Weights of a small GPT-style language model, trained from scratch on English Wikipedia.
Size: 14 layers, width 192, 2 heads of 64 (1 for keys and values), MLP 512 SwiGLU, vocabulary 1424, 5.46M parameters.
Architecture: rotary positions, capped logits.
Training: a variant of SOAP for these matrices, 199M tokens.
Each number is 128 + 24 x the weight over its row's rms, rounded and kept within 0 to 255. Layers, rows and columns count from 0. Numbers have three digits each. The size before them is the row's rms in percent of the matrix's.

# layer 6 MLP down (transposed), 512x192, rms 0.125, rows 132-225, columns 48-95
100:131126157091095143137150105125123133090112142146130120120113089117163118164117097151082123141117106143148199176096113105098106138181089092124113
100:103090158132119119131148158133096151133175114130138126140115146065070108085167142085139119122105106107140123113163114119123112119175129146133085
110:157114134101125103129112123166137145176156111136096130111107135086149130125148167086047112152126110114128123145138150149143138146142157131147151
101:105098144131101111165131138148109135139126169128153144122146143148157074177172124131150131138139166174154097102133132134131106082158099082107092
097:125152103099120076159103116117140095129137098117127107118138165137144135134141144162136166147126133132114129156131130103111129130142108152145070
100:131114144138128150119136109122146128118144177155076183127119162104084131147166136121144147148162125135116150146123101152098148149128153112072156
092:151120129089138118158148105128177129103170106137140129147114135093164114125135093175123092125126123137168132131159163167120151132116155148142166
102:152122118073148143168118107139162094125096096139134102088134139145088143200123135132135144120106102101180129167142098159066096124171128145116057
097:123147172097145133140119163145099133097095110102106158133150148167104127080141098126062116148130136136129104129133106177142133143128081099122135
109:198114129138175101126146117163147095152100153105137102083141091093152139104159157131116106147135169130103184141138145109101171106085140120148136
111:126159132118125111096107160111146106152144136146109133133124142122091133146139135112141156125135152106140111108132092115164122135183115172125080
095:146093116138161114124113155113097123133146126138129130138081129161175133114142155156113123095155102155116117183107146109143108096093147133129105
100:174147138129111126134118115155117134105120143130110148096100150111100129127106151153119147110141118099135122127104109080121086095154147107085120
097:156096153132134124123124150137145114107141140165153138074187128101131082120130148162105112148140106114129124089134117153127149174144123131143135
090:161136128159101067114161146151109144158119115110123097183173123110134106122113088161091113106111104125132125110107162116125104127085123142149099
104:099178148114095134120157128118125111150155134159127113138165101112154112088122165128121113120130114104105142151115112141099110163105145136165160
100:169059102099130146122135120092155115126138129139133118130101140086130129155208130099052081147089120128139132128138160126113135113134125133118100
095:122139127135115135152112078162139166156150119124107104099110127129159153174147122123131126128148160116145113121161168112137120093105147105126158
094:118136145150157113175148090106124119131169168128154098158114185109100179127156114174144139128154144137106123134141128130096149083103139119134155
098:155150124142131118159133135162139143125146102167142134157187136135143166141150095146136140112151097111128145147112130134113154151119112091083107
098:134148144156132168144148132100124132134107149146125124164151115119118160139145110119142160143196115118126120124111131128151091142085098141104101
100:146144063120145158149114157147156119153156131110154148117145137138119145157109120161129116135134112081127131127103127137083103146090115161130185
097:167133111111140177146141118147150095146136111087109149106080115144117151145119102128157137115108120146114127131137101145113127125127113156072102
101:166101124123164126144152134157138099157150123132146135066159140102105103076150144136130124165172078088127131114104126119104063167151112152117150
105:134145110094147108098088127095166142107151126118126126107102096134131138146117145141151136127142132125185133119142111110118130111134161157129131
104:099128121136157144122110152109108091100116132092110122120103119097112155107165096104129129123104132093124117128144103184143104126162142128162091
096:131083123126103118119123115094059115129127128115132119153123136121090120109103156102134125137136136084132123145116165140144145140147141141133157
102:114123158117105132148132104101103144175136121119147170145090173147079155141138132147072128154147099138150130136129118115122075128118088124107079
097:142168140123124124114087150105110105187163159104140103111094107091094100180171053114133078117105138113125142142146136081115138096115134131133157
108:079135169093154163155137116103080117092138144127146139154145104127146106130137162114150115151118175131100136119159131129146095128140131181102139
106:094148131122170183102141109140169130085138138094156119134117132142104167110114117154155149124166096148136164123159116150119165111130112126100147
106:146145138169146096094138147170112146123141151130122107139091155122106152175110164134112145095130136168106124155139160108104165153132127104115091
092:131125164139122065107136119169136088122134186069152105112150165093112121115154161147124128089143138136115095149125094124155149165153119122107124
101:116135139117082153124151109148182117108142098124115151126126083132101140129134141078146153111169083138145134125120102111118102143144087162105084
097:143154135144155108116117094128094063140132104122125092105085107145140110107127098185129115134108152175126166141098100099101078142110145094136107
097:076162077109143102088117134145112128131163105211121081093114122153123152139134097113150129157156179131158157121138152099099122129143144066108120
101:135175123138173101144124135092109148117142133106146142153111148119132133151120110077171128125124140127148097131134122116066135134140086133108087
106:141126104151120163144105129136126152174109102120133132093120128136145141156096129112153108143108157088185183096090137093130179183150132120090126
101:122143123151125113139116126145137116123134126142147123116141147144118121112083132103107118131120147098127168133120151151131144087169147130167155
098:161124117119110113127085123060173152139152155122067131091106151152107112177127136124142151133116130117117131099179125110100133140148106135134118
096:112120152134162102154155142151124130151103135080153098124109121118143174107155126110125134149147112099159119132124125101067156126132149136175166
100:139136121129156120134171113096124148079166089117166117102163156075130130110119117095080124152123138160104120094164127139166126107167161103098155
100:129120138098165122113137107115137110179135091146149118148128125110123172130179147144078121130137083109124068116166112117146175104150145114155199
088:150152108119134097130128116157127152094104121113109127118074128153110110169103072118137109125103123069106151156117110086131084110131120154129130
113:137102119178082121125124108126121136075129151112113130129134120130107107155121127170116092079133130084138153112154117149170136137123089180114148
099:135142173111128122115146154185154121114137077123174120108103136068119168141127152135121112158176122098150155124074176115117113124122122134103112
104:094121099123128145129132147141166110109126148090166145144143119141170118145105094097143145114156145188129134146118132140129138155123082183098123
103:096138131111165098099123151101096104098137115113135114175139082161080092139156069127140145133098133128125124115167108134160134086116117104116116
103:158128120146152106172140119099082152124150124090109130082141142130128131115145123124098131160174122164135109118109133144134154116144103113169102
094:143106117135139126133114147133145151138180097100100117135130116097077095136169164141114058112135140146118123122116099119130151162139129128077118
091:124126102102125107101089164127141055154079124132124181119117141122133167088156129124112119114140113123122110142119120175135139094128150109115124
105:129099132121133121102076131145096095114107108114135129114153159096143110149091161149100104138117114093106144109122120147098137111135101161106172
103:146120094143102113141156140132101125161124066148159098137191135150119175117112144116153120123135112149156114067140101113116102108107142109156132
104:139126144109131147082157098149128108117161085137141133118105130089139130126155123135119118127101129138119172146134126155129140149127180116149170
096:163129138116146156124101109114111121119122132107141083148124126132164096133127116123120121120132101081180129130136091147172085187138155122152145
104:075133126147203140113186141129104126115153153137156107120155120132118137088116126126162131139138110159172158129136141146139147178121161149156121
100:158103129120097159126078124143131107181125178122094149137116150092119153100129115124136095102155136132162152146159174095134121113071117121136166
102:127150129127154110124135113122128141146127135158136118148109171127114186118155188110155123104151156099078156148174104140137114142108179164115155
103:100110128156098125104128117118139077132116122108129149142080142141130125139135140109121137096119144117098085112091101114154125125104131070124142
104:163144107112163068129142109140147124152092118110166099157134155078124126144123100098129140145101094148143150115117118104151153102116137121130141
096:139106108141191111083175136147090147130116106113138121107113130183130149121125115110126092140153129122133091108181125139193111115134154131111108
097:152106160152170101077163147126140150137126117156157133138085097118121127099117099090112125158140099136162134141098195128100133090116131138133111
098:124182102113100120133128153102137137152144132148112146133107147121130153131101107095132159082130112139092108145130176128131121112097144144129127
099:143124140159125132107085137126154121115096124117137154160120143122161144115064105120169128121113115101133150142086142104091132119124076093103150
087:100118121126110119095102113160072070128096126137118114102115093125130183133136139144093133101122139112122134131152141106117163174120112139085116
103:158144145134136167104124125140144174116107109122123134135172127144105161134103139106142135094133091108125166122099139130138119136151097133103115
098:126161124103107117121142101136126099125138113134085104097143114158110111141145108149162144123123113166151159130117092142118135129090126068159133
101:123138171141034144155107135118133133141093171133156091086149145145130156127115133159117195141089108076145134138126136146101135169114101145118115
104:102157145132137117136070145106128103132105145144115117097119139149129133137139115097103081154142139163072129088148117144141137155124131140119119
105:109137109113153163157151172140128154123130137118098142133117131055096127145156144096133113137161114115129134138094138130139174135131175135090131
097:132133119130104077096120129107195149126123142124100143134122114126115115123085110161120082130138110125150126096143115117129151075155136135141122
101:119126152122159138141155099115134166107122130147107108122148107160119146154088110176126141112113115157153132112147154138118084151098138131162109
106:116090060118147150175124128115155155155127123106133121142193154113149112116140158119163129097167115113077111145090139089110119104147145125109132
106:127119113078092126108172104100143131124136085140146111105129135147121152108108154117119139128117164164146134134179130147120133135123124132136153
094:149113128097113120147134111133108093179164096089089128127144152141113136213119128147166129161120125113107168107125150148069153103148114160141143
092:100116139117106122064125145101104106152154168111159128152124144159113140081121136108142163105115140125113148143129155122111132085132122117159131
092:125143117095168119159091110123132133114123106098088160133148155122112133149157087097138124156115108139136116149143141161105142150110117115160116
096:116110098124121159109125093115104065104155148116128115164100095196118145142155129111145146177146158171133158131121120129177134201150135098142101
103:132138170136133149124057109137135075163110131115157149116132140059117160107189098130158128141141111131157151118095119162131129158102135102142103
100:148105133115134139134108158115120146138111104139115093116120118136110103136141191088136118122093163117112133130135137112115089146138147136147099
095:127085162118158139141111118130127149116094123143099131126121117116137152095116095100140096137138145106110150091162115119166103134130126130130147
087:175157097149136119119128146124173161162155124104125133152124092089161148137117144134224118135139095103117099164127171118146111104141137183152140
094:098110125121119105123146122141157075163145130111131119102132118139125135153152107144124124076161112112104136114145116087116120111138175177157173
094:121139154141132086124096112128169116128113110140124161102139162115108113146135118150147154127104135164100109106147084145118148108150168122096112
110:155107127181170120148147102117146115138123077125136113125104119146148085140138129123108128131131108150118131103175119123089167132121136113142157
104:130131201152112144110143150163103079150081128133112137127143079125106159082159115146061118148148143159156142130095107156121090113175144107143147
099:110146106128126116118172128140163093080172163062121151129116103110092152114083121114168126141121127105133093154136121096123138121130121126162124
108:108124129130165118110132128161172134102157121147161127163139115104096137086097149077140120136140142139074124113125177166111130120099114137150151
101:129148142104117128124128111089125131118079118168071135152131121117090113153103104124107113079106127128156137127159136154122130133188105106149160
101:109178131107113089105150152116132122125152147105148193116161080136158174147128133123108128147141139148145153131091183147141133133142127121129104
104:110108115137111139122156127090116147165090153139120140132106110139122108099113062136151099114119124125115103125134097122076157106159138110170154
104:131104117142135118135184146133128122135111118130082130104143096082140170149099136123129094116107094122103109125113114140132130150133157149129143
095:150096121093080151090106147137126122131104110091102128144142103119139122157134117113112130126109110137152099115120133119106124101092115177122144
103:111100125112089108115129108159098098155106154126135095110112163124131100181139127103130120119137113107097099137146150109118170072135113146134167
# layer 6 MLP gate, 512x192, rms 0.132, rows 133-226, columns 48-95
102:088100137150184112111099102124093129157115094094118139169126106139115167144124100120141126126146074074159146096101107131137103125125154111114140
106:164126121123109156102124065120144141126119164154135106112104141135133069192142157127122115164130154130150133114111115147099135118118113116095177
100:111171116134127124095141140142140077116107084153121127118129118130168137135130117176149110119114178156149145139082085142118136117141128142136114
105:135118168153112110165155147129108063144141146119112092158119134108125153126184124137100147159139103169135150159130129138095112089152142147134073
100:114141143138146119138125100134153138168098121088113097084164097106128162153145140115121146101120123116090097156134129131111147129131113161131104
089:077120134163080116129091157132149107110121123109117098140108119128119148086117162097125098131160145107112136091109122104114144100126135118108089
099:148106114124136139103123136116126090141120082111117155131139124142108141075154126128121177147143148161117130084118160155136127111095121129102135
097:141133079097172114130102157093118116115172112141117131106163123131105118116102161126164179131130123171130109127113110149125116160179120146138156
109:152174107092128134066138131121134125142117106140128145110114133132150123126128135130114115117202174129131101181128127120115059156123165093100170
104:132136136171139168123105170115120151136142111144139120124142090133142154127130158157168141131123099138130101114093094137161124133148086192153132
095:145109112099153155119137082095098128130142111122146086154122147114141126107129089141131131164116135125121151150127098091132085107148120102138140
091:135087169099124147151166174150127116160145128154098167116122165134136119047166120139186125108154103154134087093120102095122123136117098126164152
104:109106114110118129146120161140177142119154112099124102133138144122146099145105133131115124162165127163124138115157151159149132113148082117076135
106:098151127112141153155118097126110097123153134141136074147137181094081155162157127126118143091142152163110105162144076145138137145122116100113111
111:153096122147131124112157159117054101139092116166104094142150112087096160116157127137103141137155178131148147148142099075140128121120131128101103
094:143143144129176102159108138136109138099122130140109104169122141116176168201103113111099092127146112133158131140122110125132139102116156131143124
097:109103127147113125118124169188138178146103157143150089110116113151117119127124104130098189116108104131137124136124103160143069119124095129122149
101:104159143135107139121152130096099102154155132115137111133066113139154133144099123099101147111126084163124119127144171117111109101107134108123173
097:138124102164108132132139141112145151154135112116119118109069122126127156150150168125176123137134129102129167099077108108114093147105130139106108
096:132156089107078101118173160106133164128126173124159115155182111147170133100145108132081151157131106143139128094117118157113096176119143114100114
095:144126150117217120107128128135080189121121120140094144111115120160127091071112075116116140149113104133141166134145131123121118141094152102101114
100:122133167112133130131204158127138153102141136201168125132190109125108129158119118157148092154121091136116100133156105123100192142133134145132149
092:110113116171118113182123128158140150114120129088082121159106124119119133136142164140135157113152139115113136132114123131126126105096148113108099
099:158122146179139099119145096146137116140134080164117114147161101170093137161128126139123159140126119095109108139145062171146107125133101095156129
102:130141101113141134090146106081127093123085133146134123124129098138156170145149167161141130131165128135119147139143065143132096140110100150118149
093:134088121095155132141126121088161130118165169119184107106101188139142104139159119084080153141115112160126145115102122119107102132131116113136140
091:110167143121110136107168087141104107098121158158130080130147097151158120133095155147130155110132114133115126150111091164128119127154123099122087
102:117150128087134091133124174104119150152128129152138129102105100094162153169085150155087108145106146138156116119134121153080120099058112117118142
110:122128121139127105100111128155112144114111159119087149127134166139143134139095108091191096170117151146115109131143097113163094141133135142083146
100:126129141127093089137127117153101085142130090115134136121118119100182142114120102128101161134124149100127130154126110139143133132118090151167119
104:171182102089124096144102125125155173108109152127100117089140080133155129124137145111120153100171131101128102123096105105140111136161166103174122
088:158168120153121118147121145161133112118148156130142155155129106133133154119142142120144158139148183110112136135116143098166110121123139148112140
107:117164115101126125127163134149114117082177149115137148118150117119155155154104138117136127165096124142164132136123072165106148173115138113112135
092:102156177133113130129142108164068137105106118099143124135108102113103108133118088099141147130204163082062131118118133124138123077128110144138076
089:149108125120092124136106137157124146129128146122170110097161107120164114113107177093123113137160131099127144107147104127134109100122115127128179
109:148117113159110157148079093118075147098139109108092166133126126135117097108139116117101117113160138121154162148129123120165116139155166127149147
115:168111143121089188187129136114126130107112161133121144137104134134132131124154131137129117170144101112114153141104100099139136143119108113126132
106:137141126135180129118120113129127129125107159150124128115105113134131096157097114108168100132102131142145132184118101129095128185117129126090147
097:161166136113166120163177145086095136124157131118124122148125112120131103184101142159126124154135166132141114092178132094109112158115122140129098
098:092143136090108145129127141173099143121085209096132085126129145135154145107137120104147121135162091130157169130086126118115140155089125140165190
103:130131154088115155159122163119102103119121143121122109092129136125136160119137117162154134161122089119151107125120121123147132168129089105121182
099:138102133138140114141157140153104110149126148083114163112110113153124116136106115085113180132139138120080101117147148177123141153157093157130121
102:103105150169123138126144128134133120176125099135151102081128135152151099135149152126140147170154103140114153131140130149152191143156147124120122
093:111108103129079108140112146118153158130110131130081143138144144137135096120138146095133162140096188122131112183106125117094081158167125113116085
103:094122103123113142139147106112081115123125114135070073099119139132151170120125141112125102135144125149141103134109104126142104149147118122127124
111:147094125140131137123152118124115101149120108150101145180150149121122094109130134129140113131167128109112147131103134135141114137136132120088114
102:175122115133114122122085159159139102127116137149147126112131154154114120138126127133117099116128102151067075108132114135078113127152112100119088
098:146155132150077148104078141132102087090084149144151090169131104108129097104133119139146132116139130139089130135119125095118103120137147097139079
102:163187146133114152161124123157120094149080140165136130133135070103142089119134150152145115116130082109090145123134155196155126128118133114143135
095:134168114112162157123163131192092136141140107139131093128164132154086105119156118091146147174105123123117153137138134125116107126116082102119131
113:132160127110097074112179137143157092133138112165100126139111074133125126125104127158172104131132089150134116123107068113109138180124133097102134
103:126117115175146178133123140158124186131116124104102111110093135120119147146199145140149097112138108127113150121120149148160106167144111123161100
110:110136119118149085166146147148127113137115116120113125145102142121093117132131131125109167112111147115096104166115087126144139170088132119091136
084:077130103133098095161153116153146132144119155142087170085140135154098140134114122117116144132098107137127114084115133098081159150106127087089128
099:133107122097132118131103119136100075109159118167102147162164145151139146085105131096155149145126109117143162116154115117133120076132134090132144
104:120140140177127138130085165153121163140181136109161114172111172152092135132138152134148164119113117123132138110139134104145150148110115158103131
100:103097099149136144097146104137124108135162121153138096134117147072124118147121160118155154098132150104122129089133129138132116134111134150102143
090:162081098093126118137104136096136157104125130111095120127160093115167132116108136126148163148166115159134150169212100112168144117114151118115116
098:141101131145098104161107109143107121141120088119106145145158109160155147135132185152171120097116158098124130124123103140127106137112119146118106
104:088142161099110146131155121105149144163125128114123127125141131122160169170149179081141142191131115089120151136112154127071144103164085096100157
101:119110194117114122152153135113125099107110147166149137089132122140154139136105141123143124140139131156140121203113112098136079159114141153148105
096:154121108133119147096127125097120115122071118150083174116188158123135155111118110139102117139140128152139130136104147119095085105142142104154134
102:188123112082150122170101126137154076153133106121149097148139151186162136111133140193155123141138129083172132152173111126146107111109112146148140
109:135107102127156111123131138115129131106122070154148114138132101136150146143112121114148152158156122103162181144151109127163131114130126146122087
102:164147142133138123094120111121160157139104105115122091103147136114148152139117117149116130139141111096157178133133148163141112148145163138133162
101:143115144082123142105104127154098152103123148129125120093122134149156145138085156125088154122181101143144173116129124164100152136080151129190106
106:148170123090097159116147174104129119133154134143099090115070157136147170115181134105115109121133116116173085132122104138113063149104115150091140
099:109122134123139180124093146116180139130106101140107080144127117124099111114090111132205162131145107167121118105090100103116125090145125079142108
101:119121137172135138134124147164154103164153138113189158107100141118131116145141096134113121143112133160154088109155132155109111126137120149172122
100:124124159103126123116064099105121086088108157117132121122159114160115143136096131161127120100147106107106180109115101121132151148126110134132112
094:137156135095113097108113196117123109196155108125079130132138164138145111077121123116115123113172155127104124142120140119169111108091171103148130
107:136111137119156128107107145149137133118116123077152122116100130152122164135160090113110104126135162149115185146113118104087128164108144137119171
093:115142125110126125126108080130128126133158110157087109145113121171140168075126127167155149143134092129133138146150140154113150086104096128102146
103:133137142137133134079128100099117151163107128142150134101144117128092095155130089137157138135139130116114150123115055162123118109118082171141108
098:118161192122134163103153116138160152080108085163091084157120090115147119156160115132113120165116131119088144138103065130122129107135125131107117
092:101113118188127138149110108124115135109128135165125114122117163151155156098102150119118121117172120125142134108117104138123154102102139142144151
109:121124161123136170083093113146113156114093162126134147125132159101141164147144182126117157169152075121126156093163130097116098156174122121123175
102:171148128114090100121124092113139117140125096111098126142112145147135098150146144135126102163139159106157112114134127084143117126149141111123140
111:130141094139109157081124119130108116182136113142162123154105157166129112153120082170139098123162158099138107130147134120094124166146115143102126
100:129134122126094092144135111115102124106111133115095146129127107100108133113114102193096165167127137138165144133153137119146130169174112109075115
092:170140127106090181118093117157111133134118130141137108088125126104136113107091083138143141159126141085154080152120086104161123116128155080118135
102:165162089140145152128139120130085150161107130085101121160140113157088116079126128158124128136140087161132158085163163150104147119127094106100140
097:127104098145126168082176082162094145169139137094136118120138103159106138136092153129137117133117126081134180111096105141128144137130119116117151
106:133150126134130118159121114106141115081103083128107121129098107130129122189141149128160098122121118146133156136098153148115162148095146153144095
106:090151129172139107146137134154158112148129135120129132147101166120114142165112140126159104104179132176135100127115135150108090115161121156110120
097:127149126103112170111104143131135127111108120141167092128150120096151136129159153116128137078176136147180096101069171116160103120095127118128117
104:118100127101142131156157134105107141077081117136112108133125151173128140139112131157134112146165108136128138139127126123140126170156117090120149
097:131125141165089116168138132159086169100129106127137139123125123097060130121173121174123146134126114157092140158126122139157128153129148132110107
098:115142115107126101125132145162114128156146120099128183125137123116108153129125115118159119137090141136141108101134146148123132137125185119110143
104:093124113152082107100106169158163163122122122112143131123118129137163138125121129132143089156146156118145109132162129159128117144113116098138101
103:157147142097131139112102115106134125139134153090128145087142174141141098162155113164144122116155144142141113129150127068144129132113138132133110
096:140088148094119129135104114136114091100074107096076147125179074080126121106075181131171122150137122134121093100118121092170127130121115088138152
096:134134138114121170136077106137090108108138119146094130147065085155143136182173165125112142120141145103133172137141120102149107138091128108161089
096:148152160067109164118159150116147126130095144116115084148155132086110129089122119137137122100143133128143122176111143146106132110157147104100101
# layer 6 MLP up, 512x192, rms 0.133, rows 133-226, columns 48-95
100:126151117170156130148117169074138112113105119151130138157141089118164144093137097150143082121171125100172136112124144093127119116111116168161106
113:159119099097147134109112064105131127134153136162115106137102156151178113154122139134114123132133154155144088162111080108126133114095085133110182
102:074132120129096137122151119140137150153142141157096153170157115174131127138099109148155128133159107117099083130153096159160073156120139139138095
099:129184142182125101103109144129133148171101161139161134089111091086151102147094138103151156128114124132125127148117133114132116099185111161111119
105:138131113130103126109112143130114135139109161119119138121156144116140119123087138156160108144146129091160183175079160137115126122137191112139125
095:127148134102146064115119158139171132089134127160133128116146131086146118125143127124118128074128094132161124210138115107149096137123156104100146
104:126128165165132124131137128154121178132110084121151149124121105121132109134080144105161123139120076124114142149122102118162170142126174115169131
100:103152113176141122131154077104138167167095124116169150132129109176160103133131135072110137128128138121124152118130123100097108075088095130133150
110:117140069089098115156139087131140118148162127133120074131097108093136164167158141113111115118150114139122105131105123108130174157108116092148095
104:121139144103150134087085139148153133140160133161118130116146129141146156121156122141149112141115160134136161095132129131182140169121142152151099
099:140096120156119150138130107133082101148173075080096144092120126094115116106158134136094150147140151074165128134097098127100128128117114154105147
092:131105136123139164117136144129154141141130127094117135118147104105115134121139129146135125130099091151129138144136106119152189103108129173114163
100:147117119123113146118123072147133150155106115117144139143103134130149137122099163140138179124099146150139157156110131142159142156119188098115109
102:168085146120106100118142142130114146168129109143134115142160114117095123131145091148093171131167077136159173134158118176165110085137115082118124
107:104146164102166106146119124153157134159128165106110152141126120096124120166100166112118133116122134084118083084099142104109154116144135192145142
096:124066121151176146094143159109108089098099127109178084134131129091126098150100133112108138095143110166158151139147131146081125152085112116121111
102:140124110143161103120139113112144117139119129119129126137144165099160127150143144101135104132159130116108090108134137149095132149161134144110124
100:152115127047124160097151134166124114150169143154112128136142105150100130108170160120102133140147111126136087113125153067113158129137128092145117
093:111115143126166099144112147111112109100148147129134117136134109091129139125133122152141154133116186176127112135162104147165108193110133132123131
102:145091138160158156169095123123150123162125122143062134127115149095070152171098138078136133112110159174175146098133153122122149117157109134153107
100:140094129143093091139135078127134111120143133153103151124125124152152116143108109137060087105084145132150088129123108127147106148125097156110128
109:119116155145116134101138108145119099115107142107112158137122127116123111059101130148136159142097157138133179112104104091156064085117129144146148
093:085137123086159111101127142141109127100125145097125153174162129160148137181091154122142101124116159137088179155123092106118133082129074127090143
102:078122155096148138139090143155115137124135154125135127151118160083129095112165072116100121112123147158129164132111151080085128140098157144143084
096:119144109173142111109097142119068114175139106094118115136129145101177127119150153135144142144120115115137153105127133120120132127158115102156159
088:166148110105104142099110156142101132125138136101187129131117154147112122101126118116053131155123151145104162135137150127125112091097166119128113
098:145120100144141141160122161148136168130147134099122133143112145153081118152147100108126100146167144106104135124102187137150104131159155131131133
093:117166169088121143107135152123085150068125140119133134118132107119104067135082122103139119129103173120081160117093122143126126110161131098114159
107:142151180111107138134122146166126123147117116121140123099151180135123133107118185123116168170174118104162093126135127135150155134162136101152131
105:138130086128172153101107117118143149078121131082147103128112119158094106129105144153147132141155116176147129071134130142163138133168129139147134
103:113147122176104139127135139122126119109127139130141142099121171110113156168137123141121103111167115142086142135124164118110134117148090118127111
094:102099116167117146081111127143125126128208149125143121136124145112141111140141132152201112120093198095133106115117128095146133075102148113131110
103:155121159122089110137140132169131103117116103097143126126148149112134121131122113124119107157132117116096143109080136100133150118140148094106118
093:119144122124148117160114118107118146135133121150157124123150155106123114161085083178184099128115124123111128132145113153123155170127125143118106
092:144103108127155090093116139127118061164136138064104130165091129156132161122190116133114128114141102098139104177154124130136176109138145147132115
108:122121136141135130164116122154132138079161113133111151120101069121101124111156104133087106149107105133098124141121098120168128144142126092113096
113:160121123159112114115143136128148159154137141122182121142130121128125102125115170115160152112172119119135162150130129136131142137176126108130138
106:148151118163176100156103163105134139119114087077118151131060101151118149129098126126115146119103162109117142129089139127162117141137110153106116
099:099112112128112127119110133147144137092141106097136147133137129135099127128153121097170091135105141088121173089137139137126139101126101159112128
093:108113124118135129197156075168089087160100155122127092136115123142144130120172149117153147122208118109105131136076082107111086106119126131146165
103:099101138121186109099149141121138169152138133112107086146150125110125106155147154114072145120092157098133076130104098134113159149089131160129134
095:118122102167144125114150131146170096102128178164116116123160136166129141153182155117075072146107113140133151144103135126121098149168138113092143
094:099114160149142115122148138146089147111107123072174143097130080126121121091122128091149089159108104135138150115152130099084113114143136104108121
114:127165123177138091150130134085129105107108181137136108118127126060125161118095171074131119129144074095157142127108141152131143111136129095181182
104:070103111144147140152074131095107123119102168056058110106145179147116154118161155118142158145116140126101089126151123091163128133129099136173148
101:145105129128139118123130159132132109120109106099158158140086204141147101169136169111108123116137103121135123131127127112086189081153120146121114
098:150132136147133127122128095090090137128122108083121158129135180092124128160128158167100134129122097108089121129153139134120137119123116123120102
097:156158121149124120117157146131154131158156126132124156133134172076157128116127146089114116144085130154081137111124105142134151151117156134138138
097:138097119099141145134128086115121151156139073171065111116132126148121105089120134139119107129128163139084126123122096154118103175146088108097116
094:126134136108137147117128139165114103132149108135124068137160086140125112113119119096135100111134160144093095101145138116110103121109094136140118
103:135118135115171107127128165159116138122071130116142104114121124124147079095133146132131147091099124102154133107133101151101130074151099176160108
104:080152103117128104146158137163139138115133143099143159159097099107148157145138142143105126139131148160122094109132143127150156130117149122122116
112:138141084142150101145134129139118140079145107113127112159153131145145151109089163078092127122107136119157108137150139130166143131136177127150164
085:109113147163112114159123099152183131129154118147125168071126150125123115100161130106109112136076152125111117164143123139133162101153111106123125
104:110126135126147102104118164108118111130114098083113109103105101137126190111097079114125136151122135109118130100142137119169110154124138135128133
098:092133113126076095145094115142144168141173131131163095101120118127113182138165173132107147158121125127166147112152126133105104143142124112136116
093:136121101126091128163077133097117096131140107117143138086160174138133170122144133108146101082134125146120167198172166137124154127171112137127139
099:127126167155143070145056132122178151131097142130151135142097136170129143153170124106133094142143121123074134129111139130093119072103144136139119
096:150131108159120129141150067140116141169125112085096087132139117100083107131141148084120147089084109176141147139109127116124141143107130173130155
099:154095098106090163123139120108126151141095135138112145149101125117125130145138154130132101121103086090103135109136113135148100121140147151104100
101:083136149110093153149116128132159169173143145125144116138127132134125136109084129125125138131120126130124139163123136072125185086165119159122164
095:105138107098127138120133145134131144134104096171103143117107147138084110143143114075155139080087117156156152117107122194135133127122071104152145
098:158163146136127130122130137140102117118127166087135095105123167154113140161135138139146116128148084163157135169122149119156128135070114122143131
113:104145122130127129190128125095130114175140155142109126118099091119126114104150152150149132104082116127120101115093136109102119128102145164131161
100:157101111123140124134164139112091124112118127145140129124155069158145151131093106141144135127129099137118112100139175126161093156139124140159158
109:127084137105116146098141148124134158134104127131106169128145108085139088163131146107155079117138122175098106163156107146113113101078119084157117
108:140095075134127136167190132130122123123162169128116162166104146191158157103106142120136156159147125129152106102173114129119127145116130117147156
091:106168140110144145128078094145095128132097130124145088076143155164117139083148125111137119087108128098112114133130154153131127122111107141151080
098:120161115110147140124116139149142138154139113156118167120168144174146074150130116114074144159127137157099176145105129108161108126150132146102180
100:185129173145113111143092097145121122133104105132148101164159121106107143137137118169164121129161112094151111120129141116133191143104130111130122
098:127166102167166182146140134120146179115164135126126174149134127090159126152133168115163086149094124107129149125154106167149137117138089104130147
102:091137125111120089156101128116115138120142119122119135140173126075135136154157095149155080134120159189132157100121120109134137116141163116130078
097:118143120108134109168141161143158065138096140123142122107121087164143122118114125130132112133086116131148156138148112134096073133173190154170093
096:128105153144131156142126090114113112136171141125129134128147103116090197156091091164155132132131078137128164100152174107107104099121150127165129
094:163083129108169128150118101170111129087123129135121118103142098134114110133120103195131122125135155118122154110144109136142103141181105137106108
092:117080151132126135100143073080115119170095111126114142123124151113128092129107156123166133179146123139161147115125098133171156142143155098085077
103:162145141106180137164096153116133078141133138103161147101140073089148112147094134160150102143113164114115097131133150124131146143109146123117120
106:112108092126098136115147113117129084094198142146110141169115153135116120103106119136126108123108164096121132111152145153128139165114115125118133
106:117129094144098123144122107108131106100113130140122153129135093101118135133149180144097169112139121109091162137138122119140175139110135130103169
099:143086110144125096162157110101140146104121137137119126102092105118136118108116106115104148162183115124154150130154092082165131141133088146067153
090:129121147121159178154161125113136119200107098139092120191164102152096153086112123104140150136154131128145138181153091126107113125135178105118093
100:132124192143085104112158136147097105106129083101091138091120107147119100137155133092207150188141115141110109152120109112116117111123093123109099
091:089111118121143112132142130130124125055143107197157122140126156133161133166110148110125107160146139145097161102123156121115129125139136126119141
104:115139125099147149154135134117153102113133135148129140131137135098125137128138115133165110127164106119124108131131102128121143148134084148147158
106:175105140147126136189084101115135092137144149125128118123114127162141101124109108095181074119118149142144126137124143134152130141134074149156113
100:074101114139136090145115148137112119142105105146058138121142142128108147117141133112067104151126172117137109127158159146106114139183125152133130
105:111131096101128127141138114113126154124121098152136133149120132109151125170109118158122107102115127129127141114118143092103138102106141128133143
097:119140112156133123108118127145145118151176132158131122122155129137045134144119103188095121111115144140125110117132114142096117148164142120154144
102:131130072097104178058153147156116108109169157107168151124133140154093113144135181113131145142137093135153101136119122127125108139109150134131104
101:162126178110079123136099147145116142155115133141163121139125144147163134137125083109150160131127107127121130096111113119137107156106120104107106
102:144153125103123164158146160128124130103142157099150155122156069144154128096139154141160144146118147139141098096122121119114089163172123167129154
097:115135094118081100114135121125130107133102152158121133149092101130152137113120187111116165111126088096125141167122118139163097099153102132095137
103:151142104111096139162107079130160133097098088086136123133193110132148101145133141138145107098155134136122118099139153082112133102106160124138114
096:103153131176106102133097131086129140130122092115126066111126132134149135148095158099118061132117129134159169124138150122132131165141127149163118